Part of a small language model's weights.
Size: width 128, MLP 320 SwiGLU, vocabulary 8192.
Training: a variant of SOAP for these matrices, 110M tokens, 3364 steps.
Each number is 500 + 40 x the weight over the matrix's rms, rounded and kept within 0 to 999. Layers, rows and columns count from 0. Numbers have three digits each.

# gate: layer 4 MLP gate, 320x128, rms 0.137, rows 190-256, columns 64-127
# up: layer 4 MLP up, 320x128, rms 0.134, rows 190-256, columns 64-127
# down: layer 4 MLP down (transposed), 320x128, rms 0.123, rows 190-255, columns 64-127
gate190:553481464486497505509483537508503556469456543505475528550514510548414440550490502535536544461499557500486509452451538516479432496493490536488473494526555520470493479476443529511554508499519506
up190:467563492450464511371439504438443511472477483491499511529525466461471463459459502507497437501457371529489506506436474470511494442511482439497454526488526481506431593495455507497497460539503475
down190:507514409425506471479481506494544411456498543480544483441496484463529567487542510502476439525509587477539496466512466457474453534420460467487511490568499528502535503474550497493405412578557469
gate191:473475512514593466452455458525477444518539417463511495544461529415512482475505467512641517500475520502472548433442547553502533538471456498596474524600502502481479532484526494488502470464472571
up191:453473520536572577473530470429424515546487531519526466462489525502476497497484511512481504456487546521452479568541438497444516538480484496512507520523477563587529540551520530467460476467494481
down191:531526473496492525417498526490617542472512464470573479472504472477541483507477520453516501476483462593480543485514534536458476515447471493555497479479399592498496517507503504438522570540585473
gate192:469506583469451468508459530475546495573502497431484495486568497546547467574465502599486543536479588550458563503517486531458503453522467483485489556440480509531510462533476483470506435466484435
up192:482555528460489554526482463482482532438427469543575492405558471530423414510495508469517475493455499481520456512470483588497490456499543465451525502428505510526479585467548463526487498494479487
down192:569532477500524520459568467506502439512494509474570597512525501494527475402492512396547469466508442431544522538483502517463464374509479522495548435470549529505521552502497464460483575556463465
gate193:510438501501538542470523530516542376474525477472481491486442544439526511502561564530538516521468491486524444515543549488427533494498465516507507477466497523522548499561506513535502463551413419
up193:495518535483490484514456458494466433595469506506512544452505522560487547525504512497483525505453570582530532426497521516445476527505523548437455438478474561476500528521450473439504564461513519
down193:487479556479503538535500460460514529565474546464519586537479540599473491426535498450530533479490518508493474503498519501478490502451472530493486455411533506557524464533456455492539464415466531
gate194:531592528580486486512525504470507426530481544478533515547438518487448475504521442537482529511484547471497491540548512468453491517465470492532485514434498522492538521497547476500480468510441499
up194:462536511465502483461448497475499582427459453532502478506518534543505575527441485483512492425487471502492541487521561483524506455553475453448494478513516489436479528516534495484563510494558545
down194:527417494433508480464474501480584476448509530520542521492553479469488466446473544508489528417505482478461459478470519520468484432507510552495422464644565465513466543508469497426571491531525480
gate195:529519554463534549529470468539456521498485536449493552533555522418518501480448583486454488525517556503439503485534450552464562505532546493450463477441542512502511528432468535503520553488475510
up195:472509459484518526558498599532537465487530486524504433584557454443476491482509566528561511522555483523455512435485516512580537518514545514497517558478479468538542481490574505493464493458449469
down195:517382427508523557487488516542384420547538517473540467446516501449514460490514474474483478454513492482507534540502494449483477503488489599494501471467518492512492494489503541480481487557494492
gate196:492449454536469558463434507507491503453546507563421536492471473445451509544537528469499484474519444466486463552512546451440487498467558478521468510461530445530453477485523488535551476604426549
up196:452489531493496449510485509466490472470547526509411465503528508454486478503541512433561545562499467515527488441597476440485460516438487495563507526482479442504480451485509481512519539539398472
down196:495438469452503479512431521512543507463503516534475531515516488479446538488499427504429493545471503443530506555506442481565476534447562473573488496431516482535491421387477538512527490531412506
gate197:521511495489552483429463465489558458573533528555451480550508530500519507515510527481475547516526502479441520403536461524496471504518432487539526548437556469493521494526563515572524467486472511
up197:503505464447492445454515438452494489507549544459412498556574486479530550495546527517531468502540456512455483495487477482431446570506497456496494619473517501498470518489483554474442479557462418
down197:498506557518502465479466541513512530464473433478542519450484461532478508430454524490494432511508498486498520530495499485509510542459513446477524480571473508503418476517561463528471537538523533
gate198:525536386471506506428476502502570401501569553498511525438500477512527532476532427493502523562529541547439460464453524544438499513441501518492474464447500424458553504511520525474570567524515449
up198:511487478540491540503454500475489486600488521484502449512534514516536524510525461457495507447493488503500521514486423473455559489522532492492490523486454469438459523462556554510494482461477582
down198:511501466450512519540449476490453475501559545560466427489485477508491477555536428491490443523479536512428530451473538521521522501504453503471437453451545544457462432474443492554507530451502483
gate199:529540504499503577513508498545517555522510447456427472514545507500496536478493507533490500433551551508524507468563539523571487538444470466474481486504574533479518475470536503542422523537487516
up199:501460601544459462444518633484515534544481565473529474490482499473472441468512427515491548497501480550498520533536478499542470476492475490561501527467499498544471469582487564476447501517524527
down199:464513478510511457476480425506551430461529439462511425459427546493486536496441497499503503475545513527536505475550512581547538474533495547492503533545528438410523497478507531502493572437465550
gate200:518490566513493489503543480488453434455552528531535452457478479504432462444384499549460474482502503541558553437495421554441553495497499484478488400505491571544480531506533514514496508517528491
up200:466457448523486438557505550527508486507515460441493483483457489544438476523557533525468569529505506538511465484589470530498575549472512555526470516501510469538562503524544521481477503557487493
down200:477521510455503482504519450496423521458518526475418429458511539554455428470415495532488508450510499585542558438532599558511530497500545517446515426522506505590482502478575483540538508546521517
gate201:510484483469446454579529449542481471513505572520480570527548521495448454511619472527428445496489554510488456479487494484490517576506452542540496518491517448469550492451516485464501577421456537
up201:524452530435491449455506523475518451478449536494512493483535475465491451500494489505510526474534608489538560477483478528495469479477416504469461451518532519429503524469482505488429467509489496
down201:532452518518504514535449520543500401507521531610535528447551462477571504444451481472450509498537519518536432492494524498488470530447482536519571468458546504456473442490457474470473458526533493
gate202:456521523584450569471554443497528454519478504474505507471547553465487430479552511481550449516496506485493408520475484516487573485476514461497459531461480404538498553625429492492534474531492420
up202:577448528548426505496505535502498541512400545508538532527525503498523498604455486446463528443467475426472497430439428453605456427472506497483509490556525482597464501520426478505523477543511439
down202:548419502531503494549473508531489538530454491545432496468500481408521535611499467495493532510505489439419466452505470515583479491494572463511458498555488479578557527443521485484476468449492423
gate203:524515522478470467438462551432566471497546572511494494563470527473504494514457453542469449465574492475502515554473432501455538541536530488483446576495469391575527429492501516479522458505471536
up203:517536553531530489520468415536476500517506494522459494615481499483505345547495523507506517570512477514473495469507426492465409458498485514462543532522489462413491479484455438514446481429573503
down203:554514522566524498493481509499396517525483486468501521582512480521486486542433513511485500503536525601552490523472490538474447514431582438433545484487532474483465499433619544522496525467539526
gate204:447513422523486532549467454500427476483470541492544476488561526467463449513503504493512527494472513463478515558448560599475538467545527576473502523476443498467514484455529478413523500535463543
up204:478538454506463528466503514533437438488461481496504485528418474407664475444523465409481451523416517513534566395453524574478475535497489458559462411476485502468495492446482470469516524445521432
down204:503466532457449562468474532442604449488445437508504529525482546586448500581497486545473549502499389560480525507489505498548616426497521477436552449482499515545469491503505505473482514447456489
gate205:465556552485479544486487517510528494489565501577463460449553523510509539515463477564514512477493546463431536530533547529471493558462449471561458553435485541512537485398437471426428458493442509
up205:524561488532485479465508426448456529475488529447491535539453463517474584563515538505512463488490472520524504536501381488530505460561487550477532450516519509431446566511547513518497557570477494
down205:495562502500510464446451447504447438522467492516552511454428510532491515447531532501428421516448508558515540520499447502400485513528546462500539499623513532487504485529429559548550468446507540
gate206:500453525546490505536569512576478486493579497488485510488552472503491470530462436457456500468532528427444463476562454415533492535480501460493554454481515511543549550456491530531519465524594535
up206:521554532546463483557433511442497519501494521459526496474482454561523523495473538528490512532516451510493486519494463508511480528521516543474490463502506546558522493445479527436429493466535476
down206:527468520479471481498511527486546508462478487465535532501493563559480529500547489509464544466447460431476491521505507475528471468511534519451519503393443480422453474470514489498442522479512500
gate207:573541509502550518405451438586565458401493490514503550492507484497584477393514495543516511453578503516493511483481449553452425481510496483483489504473571482488548499518553539478488547509500506
up207:506574494469536421507599494561462489487519489513607551550486529486524483450477530549525491616527467540528541472535463518512534518591460526460468518521487514443573484441471562455505478537535499
down207:460383440534499495527501530502432506576489439442491503494468477506516564569537486471522508444436466495515476442513481440556433449524542479512526475578481514516460448491406460536476546403474532
gate208:589571570503510523483478513445482460424541585545466571534541470485512512469497463554435499464556530518527511573518518551453530461452467541494465489474560464499405528452472488438508524542510514
up208:534494438503585496468530532505502448529502501495564503427521524438536484550476502492481508465455527496512453462481432477472480529504486502585533540487456525460505483554472497533563495528506493
down208:503518522583523471512504497523571506446445553563469468513477588471497461572528457533489533546487499480499515512523497516440481545438525490449460548502527471495466474474546509431560414572545411
gate209:478497472571554488505526482543502543529500528500501534471529490444572551501455547516473503537527448495475518519396503598444537480541511487541517518461541458476535522543538497416533553533518512
up209:555549486503445557547514447469581480501548561493566434568495583461442437512544539513512501567497486487490453535465538544512472484563609452535505534544622546497507528553527444470454551509462415
down209:484478559501496492444416430497435466478489499486460584492517515486545468487499446517487503458516601517472562534538476539471525524452472434444481572517457516502442467432490500492530468554627488
gate210:488527533477514489628517447513559549570492516500535558531415603498519480574510487530487484497451513485518475498517473528426508570439559577486546488514482489450493492429534494543521515532494521
up210:509525533509444420502469529536445478485549571510488467452484510497525486563483423520459494459479497471509541544529516537487483512486444491515560479516534485499490458522466510583503534540457469
down210:407562455520499490516534465546561553490468454544480538556507488472543545454537478492407493481532456499466454538554509457603489509422460538496465521509430467529510486535531531492493493469545544
gate211:509613548532463498506467452496505497526475468501501476584537561540436469526505474461534538505535473465493469461529491548538455494488518467473424452524538517419535561485483502411536460565512519
up211:529557518498516499482460523566424444591534524517519469514567461470530440471496562501450527482455486539506531524524519476591449450514537452512497434490552469471508542484473442503590501491458479
down211:485498518534483462457501565523534470539514445503520506539420528453467517488524588577423500511475545541490465521479533485608555501469529512506487545432450486513471514513497510543510512451534530
gate212:476526459483505541610540482468497496447553533530538492476546540507490486518564514544452521483505543540490508568533487576431450449549543494421385473502536564519419485513518510469490432425460451
up212:457446510420443571555528412539439545462470542533522500533468507450482492513519546536530567424460482509483536489524500518509449485543535488450430512512474545469446481501538493450520489536475489
down212:532483536555518499555521480477596512445441518528459576472479539432456496531524525468540548471459518543483484467551471510517542509433512500466447488519483532450444507479551525572570312523461469
gate213:553538470526469461523465559543468545576552529463466480519513491461556526517463477518490514522482413498490538505396506471487517447487529411513510543463498500543478548506506534468497524459505501
up213:488587554477484507458547522548486442529497537504498546479500495548427442559509553528459479536478495541547487469558492517454554399452528516530474516516521498510491454521473512540512530482546468
down213:475490520509477498523548514555424528443518565491518468515505589500536552526459514529522494497448504518491471501567556484451480470453500473498504519530445500502502458497418532432470482495513570
gate214:465542393522508427495512532584547481593608553490517556529456518460432533481471544539436507451466442371453531498508578514480466548553457553542450536538433546497658496541497529539546465549477469
up214:461396509567491509495494510501504471564500572552511594487477485498495495526495394448470656444477452473532500525560506496541520450513435470377458504510507449496480551424570493548448566510511480
down214:493439522545551477448508553453435491564408520447463483441476528532517604455531489480552474522508486545602504560496534447457476523509408499471523477547452445560482516555465485468548449534525420
gate215:521538471481492500511502551530519489573533475479513556545513459551477585475349490551467473526517488477479473447513482511489499528504536540525481593474552535581532442515495588518489506491581508
up215:517483493478551505534535492450462553469412553553539488499513489513507459496477491518526576523520456516480467517542527404552561572541478452432535480504512440600503487479515564502513526557441522
down215:472561493553486460521457462522530525437533536521429490548489496503495470558545468464517517486522473510482531504480516482480536457567427480520513543449509530500462475516552483506495519492470452
gate216:556457482449567535451500449431557500531461459470497538412478546529514478454556544478532458512535481508406425498521557484508552472506518538512410496496558475514472515484548433479450499511412477
up216:444541515501435547487468549480493530501614497462563549555555471477447490425528398480491517498519482498441467494551470486548489501502436520511423568498511443449431530505472473493523371472464456
down216:497534476438492549534484461451511544498515449499489505471517476434509502538503499568524465510532494442509459545523555497567442497502510487491481503423552470451479527392495494499402580462558498
gate217:515519457514474425476499515563519508553479528490490468514441498479434469483508581529534509531437472488523507546482424509548525540506537539519453521484480537567427507490495482512579508513525474
up217:510469482450447542523480504532377505459479544616511528472479466497434470515465503494467539537500454507426446533512522438478523496511526525549494532475505484498504527441419492478458497490575458
down217:482539489478540522535510499571478544355483452505474505518522522462486495519548577533471571467497516497482474487468451470481460490467571486462449523595561512556439529428491509485536400538443468
gate218:520535551462532500487465485520548548495530503551516516575501471525457472463490451565550543519540562480464511576530467546547450503410531558583451460505509542599462469526524410474506479470540522
up218:575531472508494393507638548571477433536394523559536559461498550488511510479532520530447516457453443512462496509458507505477579486626479441524468499512520452448535470517483496500520552462481521
down218:476529530509494493526389463337392545450467521533539491526463459517520469520539486472596453516489481510473501488503462528456519438484517558505465586451489517535440531458493447588439446544564584
gate219:448504512529563397447486440503519492492536513563455470521474522499522536535548483515533574555527495500597515534562458459424422555492499497458415508481465510515517465556544473530529480497486453
up219:493555525487495464524542471528488459481437484535529508498494551501474524506538497577454564481571513529521566511497524461480469534545456414537559468498474561552509481524499524505464519603526531
down219:525511520467459486524531494523546496479466507491499517545560465506446468516517467551470459459476482551460549529482581528469502454520471487486466485533546496562518537454537540529541463545500471
gate220:523530547475513482526558533497551503518554537481418550539506476555546528535526530546492491508452465497536565491570510468489448512532540490478482535519553489508479544465503479589484531508479509
up220:508511516502483509471494507593463506459521539483470474558554480542554540527488418507558532486513481445581496508499420416494476515562527546590517457491491496469509505556491525494504448403508496
down220:477472515469507504516494534473483490490522565517507536477538437479542483509517518568512411584491491467502449526522486539560471490533522474484478494589531505522520552469494508456498528468453525
gate221:585533582451476481494523484554489478494502496490537462544525508518540472560505478577557490479457461520511450489509478573460490461418523449559535522450507487509506483489552534459504518498531524
up221:492470547434495488542496440533516464482564564506500484493474476503552477552506500505483491485564483459503580524512431533472441548544460463483493512500448547508541465550451541530490488522515560
down221:504495510571539583415477465467563495505492484486517531523502482590436518448506503486472513530507476485447476513468433523493483517527469551538575463501493487495532547489550531503529586545513454
gate222:456501479511508568531594495445464521541546467457492531486492535514485413493505563571492576502474535480564538560487540500424499509501521495492487465471500506485468566513438500487513452455470469
up222:504446513517523398498580467449579469508476454530586508513503516498507506509566516463542414428495484428552503396480511559519449521446494506504523524499516497532514502539511493486508505487543481
down222:478507489483511506460499467547537467531508492515564486534501502481475454569482523450520437483479489345507545510509521508495541581457466470516522510561546512521522477506541477454546569523509419
gate223:490485523487456505492518612482575529505531574495412495449540520480501517448500475557514453477489451488515446543446458411504420525465476460527425580514521534518537395507522546477482484471517491
up223:429602486498446488511510549539515513516458494510510544500544515528458482477525507538504488469512512497478565518510494469464416573478486464441433497436486445494494511503496458458530547531498577
down223:424581576487511488550512445478481467477484502477486537550500434473509586475494514526464479513551544554492557482564474563483539532537526478477484539402500552558487548520459523483499527509515531
gate224:539566505473428478517480489564460439521490470481457432507498507558524522593549542502465465481477615494503568464486452515547497506500521529508434498497557529478553509474499412482490517494531442
up224:477580484492440503466496537566492504482514473498569484463512517497468465493461516461545482533583487489477582477555506545507527511515491538503510514530506522570518454483477468422472470425530512
down224:538484466438550488506512497460560482482523533516464510453526494529454499494468482477541503498522532511559473555450458542484476475473501528537442430493498474479528553500501601461514544521431525
gate225:516504495506410407507511507573546534528504538470506484437574503477503451586579455450508482506484539391489469521511557491533465416485519412555504531491522480512446465498539435494462460452524506
up225:555495570455563482474499547435465513466499536464521523530511499440510543357562516508452492528476506591546541474484469490467522429450508466494554525482554537498525548492575494492477577459521470
down225:485518549500465425446477490466465510453537518505505509527521520498535514475493530506474567477460548579530463544481507435375519501516602494491471512455429512497491469484435520505563500491541493
gate226:533464479453461506475522510479504487481515588542489519519438520509464464530510474547508472499471527495508538458391527496454457580473431507519414471477461536449525537495447535481479454501508434
up226:520523548484516469456509504515447550463478524460536507480522504498496529560555555552478522486420538481509464454516567504467497534473471550435538495511556511508492495455529482534531551495556521
down226:462459440468585488441455464458508532462478509470495550539474573447525498519533495504441569476524481469473450513477475511529505426513590551506521534384438503559444531500487456502545527477472557
gate227:502477481487420572481486522454516480545548575520450497521467491461510529492475516480515573524520460516452499558508505475572446566496514499454496476510401481489510514509556521486492492490448528
up227:480447434507545470511438495477504459549470531472512462486487500568546488465467484563484465448496503480541483534487500562483525519528505496552429531451501560457508533464455509483462535447523550
down227:478437497505549492538481496502464488522507447522482485507506497544536464537497512531549543521559520490553560471560487526536494512491430467529553549471489565468412553487553408457529470470563478
gate228:501505461489479481523483471557428532439457476489510463500562530471499478532516482508534525490510492427488523522473504476567544610456491492518531533519538440554532538475547477531494529470505476
up228:463546540504514522459550444554501594441503491428477473478576599518558502501481654460507563532513547450509474517484549517552463508477495496559528570452480474565458512489554515488502439505554489
down228:534494499539503514551530558510577495523480473479469533536472483426520398559490433539489501537485491580509553450499462419532569575499528453454441469444476570472462469518480482515529556479477472
gate229:479557465498415474511515505462526479512502477567470528487531465482507494451476463499560549521555502497446423512515521528468489545517502472484495558482489421456498495546474496474496482521503558
up229:540471525500491538574663542516443506429526403556436469496551418415490419483471450521603493573512532483524425507549447508417555565455491496518517500489526425464488428562484509448445518476493518
down229:508509519427456528551534507522586511589519498528438544524502391498517478512473493447541549520536442517474478556557511473522490510556532472434506495525519477484515517472464549503499596511507562
gate230:557435471481508497490538535496565414477451530535550458522563523546453478499534527542452498437546461517512432477492482489448523473525512460479494476494514502566510479462563452524542462470506468
up230:500476468544482447461575529510507483590474485502508436508493557459429453475525470567501490577591519460489455478517492476500447527465492534557510554542534519370495471577519532476412523439447496
down230:465559476497580466407441488510510447510458500459542469547429464568519515485536489536424530521496409467548597489536506534525525476513465507461510597546554500497537421479533447499523407489477496
gate231:466534445515552439481515464490523522525516540491479546494608523427486482407551430483534577517423463534465488476451513505478469489527533445474522518480574502539430467551585500432543534527511533
up231:581515514457488501554533488466513449530510530533459483457523516492465520478539434566473498476477445477500588440493538540525455492483455485457500451590522417500471528443455491471530459456482426
down231:536490491516529466459547501573451505531522467477512517494444545417487462505542507515482444482492523486478561455479555448454544504524522468471519497527453509532500471461471459539478510543458538
gate232:451488484506511528467499463588493555503502495603421500524502518462452489474484540503463554555549548458597462522486512514503524530455497447555523518468560491475512472441497454433503436506546501
up232:505463424449527509522504471589526516510461532524431504525422498539492521519492496508513544547555529437583489499497517484520447537457497491517499504477542511484476486506528469478497457526581505
down232:490424446599486522473444534560586519497528467547440552497464471508469508497508452497508563565538507456473468473449522533463560553495495445507403545454530518529502482509424467516531497473463518
gate233:492471465499557484526480584534488473491614527517478563435549420439546589477529569500453464494545488421476485531453489498562526562449463489525554526480530546514575589467579521466488535534469526
up233:487544489573485466447450557444523470478515463511470523452532446551587517482539494506507505423510467509455473516536530493575519528516553499452521520468554507514547528501540510412527478509473562
down233:517557468478551581455526512535519578558506538453456465514533473485540387500554473461435515489493436405457487441567527484520472530468461449533482561467496473543486458492577550523565540521455487
gate234:475528478492491562491524516550494580511511533462508541496471546431527569434527499476521514503559548470443472495487524498530555508607551489473495433433516518575371491469490568516544554537512447
up234:498480492448490448536490401486551506628443544531476525562521520487566504529556489540527458530501462507485550456547554444458544440476450469486475407452532509542516517510522567504467585482489403
down234:543443453493524529513452534503491521484460488483515443442561460488449524542460506501536485501476500527534474584571466522536490532510534466461466499507519457483554441504550491465595465571538536
gate235:468484493482532546513539497568527438487527468526471562620489503485497539440474484629539480472505499469596494442491499521533556475532577467526486512525550457507429455446536469556506480509477487
up235:558573548550475470507460567529504435475469481463482488484489538521469496502566514488585497532551535469395471533515534513550482545527424528529566615516481511496506464519503545516508443418555504
down235:536533517471511510528574554507527454528544486488478549584561506518482484545485638490503531458545463493486464532480450529518520509442451536500563417498495507407492594424452475553500451451558462
gate236:477497480494479480525511489487478407450520484477493543475462511441482432519493498478495544486535508530487445470520506559438550486466433471498399588491551462495545561578497417538491481490512509
up236:486394510497506522543602564540485407504489501487541475474510487516568455544538542525530483571534481464523523499495448527475441504505601537504474513521500530506510508416525505492534525514496485
down236:544496498497535560534516549570504475460550474468494545487587496494529497546501509433459530524550474508502445478515501505505492504482513528446444476381545521481510468540553550533549580402512499
gate237:448467474468509514437415493509480515516551511473554537509513563492452515474495436531520486535419593529504557530471599510486514489556530407463434451495506543442462482499432444456499541499459525
up237:513439599461517551561495506521505559453448506502511520478432541484501501491492512523536506519554472483498518517553445478449487503497515559581453556488564503542492512518529536509448422537483485
down237:519475507482555495549464470510515513513518572492543596492505484448484526495473518551445448489533537476524469511566515570503530517555428526488525459480529505490552547505456481530515554469520395
gate238:441503500502544395514447504446540525501509525540443510493495448515510408540506527495445507504457484493532582504455495534419449522541489503496507495462428434499470516471530453467538524462539523
up238:498502494445392465500467519496484502513462545543531437485434498505487528514532483482480510437471563504507537508502576527481515453386464530547526449533512524457508486491499512537450467469495468
down238:471500546538512486502485478511452528396533544452509590523479566493550508499523496470543552488510391488448428490563558513506493506485498502453405502442546439534480538528506483510514536527467487
gate239:525476485414537528498399449471496527511442547400500541501449536549472535507463597576525578437539570470491515452500532509507486489508489535483568496470498476556516517471495526515510510567427445
up239:586433524435453540442529517476476515450516540457459474465518439511554524529573469515545486476466529519472448504529442517462468467475488513440498471529569503507535488487531464494542485464524460
down239:444473552472559440512529468503607499551532463486490503484488533493468466513426517504484464461461493464452512546509446493507544435487540467515494529523472518522525521511471535576542435492453551
gate240:459505551502497439527463481529489484488429495484518536489488470478543608511581570550469496459521570526481491549369468501511459461460544469500533478527454577502499461509429471452517550462512452
up240:466460525492457458584510503505547422477466507488415495464540467486560390563511499517462492525465538537565523556509501463520511477455521448470475494424483462504523476515517539456500490539456575
down240:521467532449547466469529452489564494513361550456590517505500544511495551559510494468467411456499530486510419578508550426503477494456476463514498484542472531461519456455531464472503532547552461
gate241:531521492553505477446444461442534499444560429474517517547466463498542470528492508548471491467440548542493497460445497554499464495397476471494398513516556491454485532507519508401499495532502470
up241:552488512435533505477444577503560465460465579538471472509527545488466481430553452509492510463446424504521524503547573513463493459540438522513494506498457519580508465519473472519543512493466495
down241:493511505495520519422501505436516443491517535484517517529476575537480478457536495476420464539478460549513558511461511520446469520516538462485557469451602476445506464516545439469525397437533520
gate242:534551553437454512487440532507546534488492440421480518482471587496463505440498478509550526486465514562537523423491495475516476486466467526545534513513513493488532457505551511525449520539521418
up242:549533539586435458525545509517419533485499520461497542460483481438479516528512518476474475477502442543498451546513414509488543499593535476513495522453458542533586479461445475506532528519491478
down242:483475492548489543555488548484349452499524455489433449489428521453510476480473526497483548494533493511505493526486522512539504481443420542502499468564520488454490498399510532483481519537529550
gate243:506482522487505517510511470496491481482456497477451477464490529427470505449438478460476573510483468533538541476507515522482497510459570466498467538524441482495463449563529507493493434463450544
up243:533466486510452484526495519528482413464418502481404519516470467518577473519499484473521504482451513474533539462496461479541464530447543470482450520518516590573494486493439543426532531437579557
down243:531465468554540502527554532471404486447464466487518522456460543455510480523536511508521477446445539457550460520538477515496566487436523488546535498504499484524463480488504537492458497495574492
gate244:492531470484607440483397500514481568516505530527460448533522483455571532465512558570501595519472534493512481576523452491496507589492540467501478529581468498523579526571517550526570533532542534
up244:509473467509503517521498526471484516518473439490505497472551468445520467520520547571442537537455513500460438416479486535500466570451471488553416462438465447504569537469560583495529448506435560
down244:487501426545480551517522484517462543576538444430468513522469484505525483478535525549498506540452456478454463534487458504483443533432494461509423426518484511506519521490535556451504481531354538
gate245:574499495573518443447526460488551450499492436533623525587549530509531465567515403587512457491461481480561549517474495602497488451388424562470495454443512470491515535541574474484459460510511436
up245:582526496465539495552532530404509462436576496531464599424543455534467515484499569496506381538500559525508426547518537420534468519481551514501491459503481471536501484537540518561527552501443438
down245:450535514475532573532500451499625496539545417494621466480493538537478467412447497523453455524590468550540556509510451499379513418551509491540447460450553542596540467514475547453533569465557510
gate246:448510570442454448482503501497518519465533503491543568498469511515502556524521524457478521427510526562508530582509572488553487487483510467533544558450504550552562501532518422471551481456501499
up246:483488459496444485478508503529389561501485498566451558531464430470491450517514487535551506500493520465457481438538509539579440468543496457501477520541516489485532477507499459509464480478514483
down246:527489476514538504521526477490656472563587498507614454485465496501498467496494508532448604504531490499464503461479445411557529488513471586578528560429531496453459447492471511450431456501498477
gate247:517458498495460447499497562522460472450503496522502464509561528541550586498487513494505496480479570546508419517518492482474503449514404504440472474483505538506472447534454482499549474536471469
up247:530489526413511499504528540465550507464483601537483489518505444532520503459528548455490532502494442579472538537492507500527472558568606449479569553582466493491536538528478514473462428495478493
down247:493492518498565493501418528517483395556567487504574548509489508564437478569501600463476414446488496498456475525520560501517410489482517492456517492541499506525508464531517521455445416405489483
gate248:543488495455517501530444511554523513437529535490515477528489442498434484444414450501520575572502528519481488477515469468444537467524473523560532548618555534473509506588496496502410508485470509
up248:541541510530574510475496527504526521461509472465524557530467459547490511532506502480544493562456474526471511518524508443532580444472482631544453471549477517485478548464520529415562490532457508
down248:490558478498529431449520469503476464533457567472450463429493513521529493511524495546536441522432474461532539542510528552540514492541523441484507453376458487482470524567406525608532542516500517
gate249:466499487559440515511486533443520471499520516535516507488467560551530529507441391463424571549509538477493551526587542487517537530522565480463492566482547527594509382539497504438582572515485506
up249:480460531505506514521528471475427467473463516486545519514510477535507480485501501484491530537462498443535467539557451544526507483489452465550543508581525516423441576505457453467506400500516519
down249:508496472534550569523519472548571567471499502498538589503521505485548476487520434546422501588494533551529465493497476420521537534516505496494482538555500475507484456445490420502533427476452481
gate250:512530457533484548502525444475471487471529497508477544593464516547487459552514465561486552543469516499510501427510547533541501568421543466477523506473422523457491482495447505514528443507480450
up250:528504550448481475433513521517477484485539558489499427501474498533489422539443565504489556489502511519567519529503556524485453530449513484500486545490414517487410557519480471533551451494552568
down250:475435501530485488506497522544485569538511461500504578520482529485486489454481531490533529508499474444518440541441514521524514560460532440514484612434412488503490561565486502536533517525511506
gate251:501501501457495489455509479481550535525487521533499506517566446572523549538482603462443505531552473482488429489490447452481432485521468501484459502582528496541474527525505468511479499561449500
up251:480525571416422488463449533539507513495527492476569520509529448568480499471467548430431546479481467518500525513527549484583488491523520440552459452528537486439484522511497508436603449485436466
down251:492467517473507468496471495516500465507498529483536506456523547512517525500457497567409461486535500470543420548494543532469454489468544476508438594482427488473491496458486526425421503488477480
gate252:465486467543516535485454509479518515558454485511470556560474403485596450476481503603611552500480450476516451503516512506501487493408526554485506523549473526491444454490586488532475494454499541
up252:442526485520503443442500524512482442496538472478479549483430485464490546505494509556446466530491536411485565504518391486499474564483510469531482578582495551489523494506445540537498625472554554
down252:471539505518461465451495526509411456514513444456550586487526571491537505512468465478518470479413488514553439513495478544536517477479473444463616497530452480541465521522492548462413451578517449
gate253:532430483542511519552524512519516496440467407430484522458550535430605582460531468455456459489524458456475489509587498505444490476521458432516472466547563519585555518440533462524494511577463409
up253:548526503578495513503485477479535480454542506467516543539499512529552473519555450567465479525558463503530457456619543514435511560538517590554481443496474504452550504447508572510549527420447472
down253:530616553493482554547465567465550459516459471407558521436519572543528466560504458456363445536556548543555533532520431501522489519467439517477442556481485510590515440485497446440498517556480461
gate254:474565482513479524487493548553499547468534549501480552427520518504500526482522416510565460489460480506488461506467578459482554503427534526532528536549474447558468474494551534454539586497515515
up254:561504506508512531497445474494473458531507474525522579490516477547467496528414458468510498468465427511555504524526519529531560510510477500515503578485482536542459492628586463504515500453505495
down254:504520469483469511490542480550469561531477482484521454588433458467519542512539506494478473476586586459451499503547573486583496593445509454537485488472546479526515536483604498496501412494460584
gate255:530523482473430495448492524535496496479489485523489491466471515479447471450480555566473539542526546494496557483456517536474530505518544588465498456485506504509559481493468520494496485482513486
up255:542552452561482459430414584475479489538451457581499460446520460490444481472502474475487543542485494474422472542440509483540468489510497541477530481479467498562559452495534474504487513462475502
down255:482487509543514519572485440548444487534486445467514522514516472552500544529474489494534471529466475546512495516525486465391537489436475455569517632513556525523445513505472527450479495482498494
gate256:491516444549459545515509424515520472567484486484548510512473522489481503512479501493527472548517566557475566501521450487462439478492524495558488449408482443520571503499541455532486517459448449
up256:508424477531545533502565504511518519506498537545521523524591487469514557500535517522574528528610503521460507550458504463437479493547537550485482480494476487488493503504470475527482543466442487